Weights of a small transformer language model.
Architecture: LayerNorm before each block, rotary positions, attention and MLP in parallel.
Training: a variant of Adam for these matrices, 654M tokens, 4992 steps.
Each number is 500 + 50 x the weight over its row's rms, rounded and kept within 0 to 999. Layers, rows and columns count from 0. Numbers have three digits each. The size before them is the row's rms in percent of the matrix's.

# layer 3 attention key, 768x768, rms 0.028, rows 225-287, columns 128-191
099:451553459583563527591404590460570454538572473584500561573502512433539515506582457510470448497441572492385550414479452540513510471478538452547472447581478430559560504515516527513455481424595458
101:464485442551461482542440455511511495500448563505414406457466615395446525502473551445478450467571489517493561536506516515537572483462491496504501420539434484557509453491465480552625451490543479
097:548552557591461458547487455511532446455472576533461539544437382455541449438414467488558457554501514473548544478625377505436559467475439524504554489463509454444555588450540491451515490543483511
095:545464455550473504457521515442495479485475406570490498294516524428411545572499437472426582494447470493415557496544563471527563543519465489424534513432453528515530513468474464544528495487395425
105:480503538444485497409483489488445531543544564536499494540578556538509512608448542451559560519562465507547479549420508370495502524619484480604462593508507504504533465456514565531507400425463467
099:452550546492495589427504535525488473451449517535514542461507423540532494403455488456483506485454460556446535457420545513425569525515438493436538531433454531564448431459506420534551557373518525
098:404466441465549489476425506453513495417526553453505495460520500446496536479399479433372454478543466375506532489528361522524565641512567537484481491539474444430544527434554512507443447452512434
095:459500446488540453575520459504500397541503537421480468400443433492510529484555499543437569450519445499485444445506499470530420485540424470518650457519584467503512530489435503469522444514502551
099:469502473584442522501464518555586510535541527530468436653466516481473389499580540538455532493469531472467515470431505514490509529446507541527444433589493464582501530501404507581405514404528467
098:530519470506394572574613497465436519532492491533499487564505436494547522468468575520413514512549447463594454505556542496416404400483556543531545580484453515456539529432519569482502435457482512
098:611491409533443485567531441477442532545593554465561389521425471533457450490510488500523471454508470442443626539449507506438466480446487477479385618503480526465503514520388489398490486429469536
095:549410405558439583460538406511428477487520461437547469553546478507366506512461550479490469435385463486476482544491531449561437527514479592549570488498443514491470565483531525412501512509437544
099:525501501472487435426387518580410524437510484608615498518466521566446467487452526478550516555529518523581511492613583379490464450519500568625400461513575553482458486420513587465468638513520427
098:488497466532526486508442532528502592568501513434438498470512448442557508461468522475579554516508522470465457484496476572536496460542478464496486495520430463585472484552530552489488440552361501
102:495571541571474440557533496509533489456441508543427482408460504423452520518459488548541504511457503515505544545496550535488476555475459396548556516492459420561536400482522506496503477510418493
099:502525554477489515457550498560474487437620600404417415457506544484434432551577593503536504518468552408473479394467527492407490516492506533456418550470434459489463524554474529453538465503558550
101:506457502538527593576536467504541470528474433496517504330566444462478567519534443485560513518478428487448496503460463541512512586443503488520583487529509416481511492541416512474546472434486553
098:510433496487550479536502593503504596461448491403511551505594465608492476436388569437625433504510517472360495531494536538554474578576523466531477494466475634491548445622555504476463485480573525
099:502506545423497482477472477518411453506464487488411481412431491504519420460430552434522457560490459487488478477536503565536509540428427466502373510506541485492535470489365515477490493523417446
100:507424425479436442574567548417540481491582402560559561470444476541510544470482561550565499483629530561536457421385478550526471416413534536502473570511488523496567465551506568554433489573496527
102:448515408454451494486502539514498567571578534560600510526561459501542410521562437543534553475373488465442547406453453513418458497576423510543511503475398390505537481534445485481520475442415500
100:539535542558488498475501559490529467494548488500517480637438434535478430532530518419451478515540592503523436382572530538475461502496468426493396506528479520527463513569417475540580536477467489
093:490549488415490495530573567420479503490572564455568492449484379497441505428431493504528481449533485466484490435516537441622546446462430460479418490492444466578468536518468467472497504469543536
101:618526535412536583541427518532489450483540602531531475516545486581518463483543448486523518468400517472442451514521403502430469523487460522487443477396433585441488546638570529528428514478521490
093:527527503448565505549444570597436521524522525487545502475590531553490506438455506595543471462494534581519474521608571544536585496525544583377499441488450450555544483488451505502447449495438560
095:406529498556415555495477617517487486485436567475490540512466431620553542556520465530480454496413477446548411418484523456440450514452515455458547505402471491461486515502458486558603498405590444
099:482515449491506479474473535517495521477449423467511414557456570589508534525542556443529466484574570572589488516528417516486479469531399498506422489506501437643553489475536592482446472432518578
099:445490512501567515511451552460552487537522602524520530426547451540580517520488516454533461560580522532540479551580484461547508455524549466388402483616567619506508517440494465488427565535555554
099:466478558484507517530456510453558490476469504485566488449500544556568430460491465513537512539393507587496502463473467542343470558433476520541526446549457428521436495485471430497576444476405566
093:473584626548486502540483516451477421490503451444433545497472552513445535542444502524508542495590517488495544435486464451591624530471532459514444494445473489464534478460403491494535504570535528
096:475499518498405416500445469527518561463452543571479551551566426431484482502377473434531468511466520485529527586549503606555507546443410414441532631513470490467559512397424460492493561613511474
093:558513493565519533520456588587472450544566523490596588612503409514468546499560481531440570465469568447561493490569543472483442550489565536553415461478407494496488431562528500462492587673511496
093:666559453554569412481508502544477537512446595547521559535449548421477504439523555423431485524498494419420485503548490442602575423396510505456402469559574476524491496547470536449391529434461476
100:520488462551565430545550551557523502554486428512495559426447532456449514554504437492526536559503535499551486511499435474493492568481528554551507564469397397588465509499502428538507532516442529
097:557504616476474516515558462528445436497471520584524610487525406560580573467459519453470466538565518470541552569362505540546529494494485539479568520515452494424493515530542429482480434520429492
099:552508530481508482529534463376425446573424449511501518507470497544557566453531471521569415484424511474525524520507554418455577602550422586486400483536484495482473515398608530483413466501634498
095:501480513461546526570479592453492451537534542494552579415487416433588489483517458412540539404441493525437515538575559447537507543477549532467572500423424437499433536474621486435458499630508400
097:445517494451525519425472446497493482495488448490614614594519597422496489546490501585439558481547536547499507465450626550630510495552543546572454442565514491412495552465459470563461478507456499
100:491515533506455631534537494488568504411522510516458442442479512587421556482457613521534501567639498415514548498523473566444396467484505419546573482480528464510458418516512445486476523475585551
099:500425481551494473423505505512601501462468574483483516556584528569430462572524436553447622548474427506501480547455477496464494478506443454430476445557513521480554519496447454522477524479492499
096:488532535504577537515410465533420465380453487501481513517445408554633512496545439481452498474605516447588518602558529479514537462523504496430442457464484500566492412494413453593524453489431480
095:563518512485532516617497617514520599459497622558473509505461453547532460564481494432485591553560460588509579582517452498433482472533589500548474488567495464570554496549495537486460520559541502
100:481578477501523512516553488519544403570534501450379526581530439532464519436449628462421407503580524370528558494516582503445437521501548525530571507573480462484560443498496526574440478551573451
097:530440398485528503516423465492588492526551465500575497542448543431459476486581498545498533436543403518498466538540562506529563517560532544547447415507489394391455544494443538399454515576477514
093:457507480455465507593509469439596438510556490521529596581506531473472492507470506463504521432552527566581442530435537467448517501542490509504583415539439500491507657503444492461449494452442385
093:484525448472561544494498496503559562499475513561570489495491559554531566503683487494439527573461567525452385449458484489554556522494491463491484602572492565466475528517397490538382392473533475
093:458498505453504481519511503527508519520527489545455396447574585517509617569452532529520546433499569451495484529503468492617515442513452440493450499454554480553391445490409408500503550419489423
102:473531535467494449445521473491478525423433306510445497436469457494494509516442512415609498535463488422512445505490538537476501508477483572587407524594519504547470524538423397589547609507581521
099:482438428500466562460541515508465419569608524435514466430518560566454546539458497555515490460498647449469593436493552546439499569499513450571461491491541449459555565542506444578476411474472528
099:511464573464525489421423403563546445537516474438521499548503477606545532502501534498487501570448612504454485391480494523521446368475509443556579480518525493494491473574454506522421459530519571
102:426508483509493531502518529541477456525462579530585468608487422553435527463528620496512475544501556521540443518505513560603486425448487519480549469491508421434537463477425569404389464378538455
092:526547483489523528501485645433544483540601493581531510555402439493459461516583460524550581505507587413519500560516572490528551618544479446487596538465517434469410484554438432504526536523502461
100:500555486478384586458508449542487516547544494516462571497466542481523446501531494483457525549500526451521419490490456394570487563515474548539540494452539566516525436461497504503539616470562562
100:495482384489535482491525472471438470414537434499426523486491541495477436412419521581494491467593530452512531446477606464466498538489462474537443556491486481550533491465412580527544449500441584
106:474483557450455488504507472475538513384487462435588522467498532550587480470432578532501517502517547596497385524478535527548523516589537568503541487458427508546457498480519533430438538460567525
101:448456469551636522471476364426499443377433415518489498533520469495567471498397449533560394475533513520637514478580549454480489577508438497481452468509542527638514529444505552529526531520525482
102:367540422448445556566558493507515527450558517448457395563475471481503495517532587501391435497490525540486558472477521539501479454528523526462590521414540500518472531457486623489507449473527467
097:438562569490490475583489438492487379509458643588412595503475463508479486433503516514408418396486465511534492518490536548458495501554467502472499537537607488517551504545435555466485500460354524
098:600435441506503574552493398440522501449410356502544453568524500447397454496455543541541571513542516404437401495491490496535514526453524592540535518504483394504415528512540450416482494435632390
099:546515558381568499447468540479532481484450486468488572560514538534574466504515527507547570501503523477527462451475592537485548417603527451477486518441427573530515481508421497508432608429484500
096:623572504437454485495535382447489596537482500492484516430476331456427489405399552489513529495556415510490480476581394523454483499414429500476428532470450544450524468601469480476568563538487525
098:545518510507462544486533404444519477519390573512426456405483484451456576476508425528502524481503513521454530536554569433525590592476421457498576477515512494503532507454476494489574587462395584
094:503521541545514502515547460419513477525536515547462483464504560514457503442493410397463463506620531489461550455422542502420560501535502506629406577579480499486542517470569638423463456601472556
# layer 3 attention query, 768x768, rms 0.0279, rows 226-287, columns 128-191
097:478509624471499415536465543395520458483441453573561537467578465606456525458570464494476519463505500538463472437442492481528530524542584419552487510563475461491501478575499549531431380532451551
094:468477508421473605504442477530528529550553396583518433478510571497388491464517525571483506514533592579481498540402584524480501431529561477481459518535460494538581528516562513580549581486599487
099:486323515453517496510566471565491509602498516538442431515503516497446482495507551479521522607465571484594513509514371422547493517443516446493538475502537407537515402590529451486516530531527530
099:540620514453478446503444515442491474513486485512554529564576475592414544525515480394370527538553422560494524533482611520440524480503579525499537444527477548486568550547498521442464487464418499
097:483553579486465390461478468404424546476527458452486524494376464572436490599549508488502499471566523540418454419552463513543459638571460481495573541472510380522431565490529514459489522530536471
098:507466483497502468548497466496464585511403554437473554534494455520506418444487606549528473423453446512478522415424462538420490436511451591540485498519532528549531491551548472532525579376482483
098:503502398370482568470437487535471405585483542518428447478494586436529456443509568488564523492456458457529481517516432561534464531538563551505336509402508425564510469538483475558492462474407538
095:550623485480503533514492528457554496483470406531528552487449478588488490549462518448636479590507501432415446423513539550520463500496519632473478501542463542491513470615422436473492453479475547
098:489449607484498398461559536479468388450597530513540474463550573393560541505506543499459453548528597549592496451464526450538489550605548544459535454475527435566488569442494503520511460526565524
099:508504543533460561457479494466540517384566440454541554480562502483473623531483455494487447567472563409477503514550558549571465541514512423535546533518407483496452537519558449366462567493470453
099:442603488523528432487489484431591400436494484561452511520558501477479477539494412473430474490541458509570571550503570463529440484523500553482476509515469471477521555470470419472571490469460454
101:484580448418521504505456477561493457542488424436463491479402429573563527509476454546472464489548461555489484532483478527490493440486491466445541467607543576492575567478437444457494519441546445
100:471492511538463475422486575477462500531428548523498639470562522550519502494523535457410510529457506502543571519491547495598515466439490427536537510489448478573462517613546541524462515448509513
099:616461412516463470503456459460499495490510542484535617511479495468548527446503486536466532535456463501556519541474504487491547550491490564444497504542552616541539622424577541406505506452516554
094:530453444513558477456457510458502496470522540526504489563502479498558467535512493529475468538464437489498556467542473469497480518506526471517509446461524550526540534400546471499484548507477503
102:489559522524476465615498472484572508545385512469481496439519483554418411459488558461537475583415539439423467500580439472450506448594458548494479436422501500422525491533485472406470530441520493
101:501634562461488414444479478495544442490534488503461476457368542462485549565448466531408507480595461586515483455447504502496564511545553403440507462454491512384477529450503494452474553556501495
100:518537482518443568427527515427519431521497603519477489489565447494571458492450461513491547589490378546514596477523562480411514476460519490548449544513493423544494568543451535568506430543499449
101:577572516498414472473468552497485454475379426512527528534438527512505462545573490535468471487499548556445548500526546461453495565426542540466497471563565571537524522381417579557457410525522479
104:481548481569495454541529564544491612509453500469535538519558524546530504489523506479458497610359574509446428506423512484491553487489446436525477463440511451530529458478559499532479542465560430
101:519471588492546540539613493420499522370574461540562534512583606482483618496509500495411487507403501562513502527541525418538559504574569437526591492494479545475475475458495588563505527512512520
093:515496527506340459481602519577507491619597466515496473437507512504334549636460458442491562597511521583588482570511520482579508521567505511439561468523482482475641462473429528561492570481480462
098:527399470533542390486490536570517548493501552527525510553483568469440497470552453505407445617516447555521521469422580493514489455490598514501560523486567584561501551447529527446464481523384509
099:513473501565536444458539411457477556517450513529421512522575576499549484549422501578549464452482591408455521523532498527498503564497523472485443469506600473538458505419526548509465541544520481
096:513493430548542546587530437492442453527490595463503532497533474462521505412452507534502523525450600462496473486444472537549568533482526545519481512479432492503536359616466505459504497476629487
101:463510448530480566477473445402378488464403538498501536512477536483539504557479511478463442383500499515501476482561486518454458465518537526481530526473452557483487518460351476488506409383532463
097:481512566517460501405563454496463638511499439567564522487465478441472460547456557526572523464457520573442492502563529484499545471511538520489499501520488516584535522437393477527441549417416481
103:536409485523509569466554500410493603501493576495484422525520491481451490519518565555483494556389613420474514556525496577474564499500508493559488443388439527501676546358526524486517588504569462
099:565605488371474442572472559510408448563447474520489495513457461503578433506560487442549555419535419579457455554469477466518425447433543586404531529503426467589469430626457568515525534548455550
099:571502495546493522506472488516474562431454534448565385468511502646490497513505484581524629544496491477483502459545481500405540456447456505533456583450513347512465293540525472483570508501525437
097:490568558541470568529518523516552501542487440487536393415554484519406522518564403558492499414479491553482416612486535496509546502529513473369525503480593581539525447467499485556477536587578390
100:501456503482418567475486560548460511485462471510484501537458510479522558574551496515601514421432476504531524482512549483486555448531486471501496481553443397429473490445433478530438536512570558
097:494395459624399522525574462548650512518518479533507531492511405542448474453543433503470573452356455500464591541465376514468437450460512542393456501520422513512472566532497516476524533462447538
105:463551554536411463507529527509575486532559493458504484499492521411389483500585438441472463561504508489591507428520410432491501457568512547449425510474463485493540540523502409464558478597622547
100:590484541480447525515484481497449542476540538527465578542478544446459564571497583448335517494452592531558567468566412493457443573495471452520555583468472529584524518510404540469387460475489456
097:490416564490522417503541472516406534517487487514523506582431528545560504521593543513537459552508541485470532523543482508496547523498476540495572497443546522509474536487559489423555516474442507
096:529525488460513556516513495471493400531484489567501407535474579514572471482620492491526519484568474508367442486492411551611527566454497547529440494543541470467582489531422518521577437505516522
104:575592548486490499507436547438519508457474507523538490509502506570421457534471508428590470418560548547494525549442567459421398519545556595520661530538506563520513469539440441465501566483487507
102:554559395466531474516587538459550478507431489618527516548466491569576444431519581434524490515467420456449436542467521523498478467515487568564446557388610521488445521492468424517436430406437542
095:502540480521384525604543399483524509482549515556459507392524475461493464442586473522509557523474513467400574465472557460484498558584480414468488508474456328470507526585559573504505483484477547
098:610515553510461464565493534407582499497522506519581551491530494548536600546500485557452432550480539557465506384399594490455507538450520462480570448545529502470509536472577464497511530426504579
100:452540520529471473542406482393543474492461526542502548487519524518531408414503494566528497489520500534441601445490498456578487451460529537490476575501464572510500480502625504436601504469617448
096:526513468470500466485495575510397584451553508412448408469476487513535420480470529587481459491501551473494467420496479522488550505458433460463524437513457492464418436486527434496481504596504482
095:522518523431582517571540456466450492426466572472401494464443539583427409436465505558594493520471495475459471526638481455515494508456377504554406510540475640449439552463443505435551476545467568
093:507536523527544466499599494477490430440408542516497443518515497479499572451594561441504539473399523424557530607534422486573517496448495441522513428479518551513482514606401562556471492496498473
093:518499396451471430420425537481565470565473368422469526473532507450566475492442435490414552505583432507516554500468475451545438503538552555466479457476535506459518446591398603427515407476498454
099:458543463478590544540469510525505558486532528461345543501402356508437417484459439450447414437511377455527516525525545483443517576460526490396548543482552524454492464504571548464504505527522456
097:535443486508504515480476574383544453457515476529519582507525584464422463437483417338490380532477514481522520506514481389579467488473565491494447479543441555533464525489579608453522507586505531
104:519527551496485497530477536442469449528545628460541524511509547359510532520495515521584456465431474473451491509539488481549508479517486463470501577469439563522513493372406532532509504522509466
104:588545515497487534527458553561493409544538538512585500500453530461521501483444548543572496521464444509533405512482531417537505457555460518476442444533483452560496572497340468520515472548509464
095:470471516493490466391587444567567469509535515480483581453504522423471534474488440515447550475529476513480428616543477471546502509477475449484504560472451463465534549511428481511560474489519528
101:481454506486443536509469559454490514447474525519554531479607491542553501578537500473492528476581509399571488401563575436536498417485434513501534477468475458466476524450427471512470495493512475
101:484560510465455497531514492470482512482490527574529506460452575462476540461593528381461449500524472556508557488471542516482500507518513543416511503535448608499461607455482576495527416580462397
105:421606520559509506509557489551500436561441560552511441516494513487385445523459392478469528441580450538453493510478478464389534577537514416481510511542596565527590500419458498462550583546438558
100:435471462421429537551473479499440572464502443435500517484524378502495504489576496571490484427533465517391528485545533576465495615488487502547453469430395524537569481556550436484410483489502593
105:524588577505518456478436605549440458548459590539495497563506531445511571520636479495548472547445519513434437500458487448515558460571472481519509558428612496479481506460537394512499543585463453
099:418525487516501526516560476470496508467547558549524444422474522482537507436500452607516466563456519486465569457438488514430480470469448413528421477460551428487514453550485582461502489540562551
100:503493557499516551495479545618527411479501499574541510553485526557570488615506544421471478579519545468524490457517526498498509461498551491437500450638456488591507546466476462419494503499505402
099:508465573472385522513511505570459398436535506547486439426447539513515487508499496520421501448566467515482512506486463426471528538527538452458478554479610434448509485464461482549382448430519515
096:475457456446541649591515502539443505416497538435523465495487546417448529592539510497475409546502502441505554456578535515538517534552479635556461452546453501442531468543473425489452520486528489
100:445537475501522458486540522462554618534518519495574503467392536503437578451631558515497482563384531525537529459543429508431483489500464448501429478468491406535522446478581490434545489432489530
092:468585396563429449497481482520456515485553529415499547510486559593445461466495535524528513541475429447509528536529535515463425579526463570526531612567486463550452531421562543471492555415557527
# layer 3 attention value, 768x768, rms 0.0298, rows 192-236, columns 128-191
104:418467441514538424557492522387483475470458561550474490498536528458542462470543511593499513566487454509519504502581466426419479455492523445468551497496444557537468472571526454404465521511546501
104:458425426484428560524483559414502510446533521487525473500536520478543505525531538551528492601484481499523515419573531554485537480441569526422489463525441428473530471533491530534499459508461548
100:467571576463508553510510526516417449518489453508501483471478618456439538506470537564522523433538546523494505487530514465507512556508449553478405543608470475472437484475423536500558474527472450
102:421383483463428460480574483465461490453451489441466541444509427441522604486494573656494483511443476469446620430473526450518563510433537487459501413529477548585475484481472422562543557483512549
093:398549492539668493441459493536614513435497469478430563547425519519568591486464509458506518537497481485525462457632596609522483555546531562519549444527451533462587528558452499543450528502468453
100:446553525463522489570514440412447519469436581506452457476554530480534573470485454522469499459593449552549602513503456532502512500442544428522412506452454470453519508585528543450529472582565537
099:479439506532472479473509492495457446526506496471456516408458502569534523553510617557473502458451566543517481527457392398491550579467488542484461509475543460496491542531460424481526473508556574
116:514589457448583422450472446553491523513545471574554484530420486480481515455509549435456510478556424397510508530528517517514485486484535538412512464438577520481395497450451493458476501461514478
107:471468529545496444614474587540461524521533402493517410517424483551473541505474466473458467557576485524599474564496433535492556543478524531505520458495401521503531469474507505578551423485490536
102:537597467495560541536544491458424513518539504414585462527502495517420551451482502545528414443610406538526590559498501404457549479443536488515501534506437516515606518481495531573460364460606518
106:511461516528496573577485495455445468424515545475482456529447528491439547551431566527533501579544406517410553572444477531496566469506482537513439511567483494487530504413578487497453500462596476
094:493539551475442422460596535442492477528447477568485473542501385502475523532442497602592500528484481520511486482452555393541505503457417530562417478426500474457383398522501567432487513448536491
109:447490502505535467496505493452509513434611505411533467480514476507486448491493506576449464502486479467533500589531474423466486495499495605473522447545486492451409426500494546551535534493520469
104:437465479488462543531490475428516447548462576449513421486527521529528577524496475471527522482421437557445423472402476459490534474584480464520481538472479533526527484529413572544531424508511512
096:517528479413580475374518554443550500593549370473526504503491549483424505580493433573506433501556471494424526506468583476570577398413516484503490514534414502564540429634499490552393422507541533
094:500572578454541518633495461505522440449503527557401432552389532455470447439502530573549559575500467489546561479556519445500470521496548515527515507497377510495506503510471485467459538530518519
103:585539577585527420498523427471423582541534569410486465451594525467486500457500493449572491501472436571516449515482435429520496507498507445500433567502496468455506504362506499441482539501571408
110:500579428473577533454590478576471515428543445385437436487534549461499489465431477352611495466566417452513490565513569502438504638468500520573468507473389568465440523594478450502548580475508519
109:517452474733481496594453513507531449462517477464477528460562441495551387523522458445514436452486446473470501452585535525483484474455464534459542485527525558472444484574432490448521406420509493
100:551478466466423453573541473431535521513524423553485534486527350458392557591435472380520566502480478525449486562544478440421546579470485516468515491534405456442473474442530515464617462468496498
098:453453431511547472521486474480469422497546475486431678488545558456473511515496454528575516506490494517513414533541439639598461498406507543426553476409467516516505567458503498429418548508532472
104:535516501541496524478508534506506529527540552559475463504533585544565476514450446468536487451537493470520477533547482516558470480475496475538447570504506546455588565523526473449521500533488435
096:505558454492519439494507475511664458560399564452507490427452469476362508479515480330606530543555440526506564497592512522552419524485479599443587469492430479465515448474488537483513473527499480
104:446532561459533557462470599501514526572511520496525487549590499574531513525602480509384479421475425373457445484563369479435482518467570449484354433443492517563486506562469524530502531449637409
105:540542511484560508430533395397545517380556534460485518522495601482639548535532501499563544455423545532471478422371562479545506549414526546544513497499495557476426477486497542452565568557550461
105:477483466511462501509657406474467492425451429537523567543519521559539442491410494520476566446445535482475525436531596557527477501496473557454433497424538585465457525526526484496547478523555558
108:435462474393520565497552435523496585438513588598533402436482496485583589469495544542441478446434592489552506476477614470500482527527526437499473483479592528500395500471469474578481499463536517
097:535525448571430503419536479380561464453464476502557463487545477620600491511511454415538553442519480466549431478513594515585485447578518558481477480547477489491550490493451531521418476474460497
099:399400547453552423501533516480502545457418526528478515491473453463435494474483523469595430532475490517500630485484433459434498416509540433480444481502521426483505516459521478562492388515532548
112:535411464442533536480458530423535507481502552481437535491535505484464479515395465459458502588486512531514468500480491461551424557520472433535616500463478425511472514463510464520548594521558478
102:502534468456443473470486441504491505466545570460460551512522534600611503502470563388528548495462490556537523519464574532484476426528525485461491530485549476450535523534478476556465446469533496
110:568517529576495519577528497377485446605464482448457446487436518542482419463496502525527524510468579431475494488527593424496412542533423506496450467513532497468534442587499464458539410437547526
100:547540469426499456557526528543468598377414490558478437566403501452406520451519541513578413727495421507527539536495558467417506484445565574506537450478504489513467461445526457440480444481575492
109:505478480481543484491559519589546483488420455474557530544594506601501448449419509491466552345501486504510452425531589547557454499371486547480548509524503580516570526580442512516395564531437524
095:504470488473535520543431465559551578423561471480605480584542538609546480505471485460548572451549513415491385481496429551493453515519568512515596580574497515601496493450452450493490492483517469
100:510495519390427445573555429501424457491484561529454501497512424496394555507542429479508594457486482529457641431490526459466526473532496485409451484463495541502492520545461479535426482540543525
104:524533472594507565566509419438512499419568561503532452513454524509518485523507535523536523611528461426459497457593590531486499431452575563561446431411491429526504642503590528422503473422532489
106:504457538583498580448607582570467424452482425528576346550546562560444442554399505497487503477548447496423492490528490442545476519523490479501591489530491478406483456564500460486424536523479456
103:474505516473496455466527556494542509560521459439513418501540492527519460474477501432418502416539465482507414508523505539446515555431545427475517520571437508568492433507540456432509501476601564
102:589472517526515515510531493488482464543523367506461550514511564412433494577470509516520492557535472568430539486459457349521421523526508461450511504528538553454534451407504448436478518503420523
106:496511546486505439407503520493461539545523612518531485487387466451461539523587544443429586472405473486512521509527529481516462449528587448460494453435464495395486477530528513501519420461559492
105:483455513456584503514487523547502431509459528501499502511460474483548412444453539460533508512485458501527510532493615464494465491520556455480429501623430507502437431478482585462577472545427566
099:542443489540505569516443480503556554488547484495496472550505463528467539458481499477527454503488435602508462512457479528474495493528529592470484509448494460494500529432487482540349458453489508
097:572449517512496502493564508402463493596455493504546546490578464544556486564441520493514493457548420500492444504450487422513531494564471419549438454522446560510506473586611503431502517539459601
104:469425509494485455419507414429531571492516528574446477536540527477578469508547525438559546595468435513451538421412557536511456546557551532472549518437493521507529400465514430555475517439536516
# layer 3 attention output (transposed), 768x768, rms 0.0149, rows 192-235, columns 128-191
098:451467477512463571507504549547487518528513478448467540503512439493497489548549476492561544454480471380577534563574504533598499418488450590476532549370588534455483536600449497531457448503585520
100:521534441490515464487471433458361545486439527475521511490500523446599565474563447537452461559402428511565452490562490595606515440440498546485503456488478599601408468426524494451541380471579462
101:531515499551479382510549595427462543399492470511486493478550545412504497473505536444441479536528484523501494505511443464512496558532525519507485441484491418461499500402542520472529495511580429
090:451475529510591528452551563495482509463444570512586493468521509475573531465542561413460470529466555497572553497525513494476556519517485611446483460545513469545516447373560533538523445503601443
092:453495447448446587527538466517477568529490488464468586549396508567521499539493508552517481400420443521450512551485521585525486470384541376479634484460475520505507466570421516420496463514445581
090:466479491505579485435487461463411548599407442429401506507551505554530546522448432475535408382509520407589494510514457444514498371491503563514500509554467458589486461487544514548524504529586449
097:574515570556524543494518563564516530469476503582573516454568475509513473446507559520506470489634537415443511500488440485459538497634523548567412485505544454506497486395578512521431564530434441
126:577469431486579548446454419498496463465462542461465486486566485553475525403501534498477552573499511462600430408536431461437488595505502571486453487486502479449565463499515391529537538495495521
108:481644572473516528492549430563527559581470527582450552487431551497450520467483514540474450512539540547612492542537516486569613457497462515525487547453459456563483556442529521613457429440498508
104:516595461459488465489514437445448513546393539556591513551499598573452466536493471518543449471476456578523465426445523481509487442590505514478516523437500487476457514612494499486511497478423497
108:486416510457417441480501575454505570425428493540466490398468520399560537508504473481481419574505607539467495452484524492583532484470479496575510448479471575523464537431522464450516465405478518
099:533615516517484557458488525495513558497489454526479463479597426570564506510534465458568456444534480541485496440475470537502459498552483524503460612499571483486366548389506428574441583448421443
104:541493575516506592436522421406394435481460556374632477474551502495621470489542534445559470448440476500441436454483548504464538468477521567536459512397481501469411528412499551488470378424473519
100:466525445456546475526526464462531489550481403500496477536424451457539414550555439511574451433389487427551509513519525541445456422490507417469509603542581547562451400524431505507496477532474553
098:500523459556488480454464474485493430449508473431496448567563504578561478511508464547492531405552430407518495588517469499399494569500511599521441522381511442384491538589522549541507556450517513
094:493455533437432515525503522483436475505541480553482471515350534532536487487440519542519464532442501525424588462444568540541505446453514442514593432456505604508499439572438550463474468449397542
104:450606484546360453463538416389498424422530441549542455487399492411399399480486375532577505449465553539464527474478533504481540458601466440473536518571510447448473515503471549560519504498496529
111:422526486443419614480579475504376579509527457458537384534504491597575458499468543501522497407512472527544473505502402412528576520516453430530586434475448422450464549597467494417474446530561499
112:534498473475495528532536513491467471499471509449510501494613519573566384479550538487517416424523442426405464412525524501435530550505520553555478528550501453494446485521444487418526476518467519
098:453493578514499497579467481551541577514451508595495524484479472437478480559468610388520409551360536482609553453509531426480595497563442550465508445476449470495525487534533565457498492487451488
099:451599423520525522548516592492513352537496517435447544559500561535604464464532458471487563526469504585435490491475537629458519558443497545536509461549443530442482595458487587461534519439412479
109:488547502481546506472481482510529476567462498450527495545491540545502541516513522523409505434517463464481428454623506515451528522425513597589448485451406426514484424475434478526497496472450460
098:455497484408591580519468458485465585514486482611530551559415562538457470496482533476476444469455416520461485544460522513490578503472543438519544490471510511471484423617430479440554479632525496
106:522511449594495442411531484436411532497547526542434454482513461598453464410475500534496597477513512470577476570482479486455559509499495532516473433516590419533592456454525545475544578499458538
110:497475512442461538523567465453429539504518420527615449558495422492530516434495554501532508442456458520391513571494455509521487458431563450516524421542492466531502394468528623517497537504492511
106:505481500542489468537464498459419556439441515539491524500544515570556498484490545407462576474538510411444534529522458528468432579457573511415544417500484362590494451427492527405505560514500459
111:577500473485501455507585466520458500473480465560537503456557506438521507476539472442485490508497420472509512546539442493428458555524579532532451439498564481485546485421499596537482532505476444
097:414540500459440494536482509455521597509479470498547465477469478436562507573471573447521549574532458555605413541546418514504429511415515493524455550470450453515458465562527453439531461580493555
097:518575507545502518508569461545497472594469476580461512533508465539428510508388484528490503431510553589487527506446509455484519418495550432572533484443468527507540458504517501505490499466515432
117:508472522511537484467489495441673441496448491554463529472471437405521467553535427553481485552624524596429530466424515473575498437488543441573516490531421475472519551530457517534496450459524511
103:507492474510375479464510400403463474442458453434527467447630480496564480459567549447483572397523480412576433552593484515530488519503532498542504467493467497516441451442560517500537487502507465
114:476517512463510519495497526454475633515502448586579462413429446548583501581583487493447543547510466471466517509433471459560476498534477528469502522466527519541398497499482395474505445625624467
096:492450522473455547445549517505457493530453489486531530489549496481520574501546497463534487545470548464578534473549505568576578521484449553487525419551489468467463509351575445436471508507520463
112:442449485522575406534484540502521447534517489462475496514483641530554479507511531475441506462478427486413474559518482503485435652425526487562470436606480444574511410549444482399469512540479512
091:471570500548535548528433473474556404551505503454527446500463547559440520472486526516436576508539510444507459530600504455427456488498508524475494535501469521439469452558499559453548562444461574
096:531511521426585419478425535496457554512414462468545527415451465533490565522471466424468508510442483485535510511534353437485476552493466534587477430483532517579478499516556521455472583558527490
105:464484455479434606525472433389517541420545558426536478523479485530554484508557532614426537456423475464490540491563602523535447479456495476435584501435419498459485456573514553447437479449448566
102:459427590431573432551460528566510555511446490559501502507504567467532413531472480485519487534526467464423503443407454474456436603440553472591468539528528462512437480593457492463524513487462513
105:515502492534523530489475527463557507485554513435604428493457541537416462482510519455568483466530470394540472529500460380505463492555463576411500595452504418480499532716500522481465524508653479
101:521511538526521527578500522575578477474520509530500423528465570379458451579477473505495430595537504604463523505442480483552515509435528431577463550478616548442439618477500436539522501467485450
102:538521519571503586485433478518483561466574611532534534537523580472370539522455466519486478471436510561587471565491532465478579517533443588450479548441560570491500554518431363542503552592510533
102:493406496487473557581527498597467447542554430506420455516443488549470424538410432538537446388509490496443536532391528500504533457494555388506537491533485487429478530570442545499490508521501578
100:582546492478433490513511425476534467485444464478459508538454517524499525509471540530473513561456545586463521418502600546484579511473504383565480482553413598509466466540476419471484445495416538
093:467560554499490537425423509475502486425503468476610427437574485488556465519535489438499473519517461535557493521410437473563457559519444654480451540438535421489430613521517505516456542550546445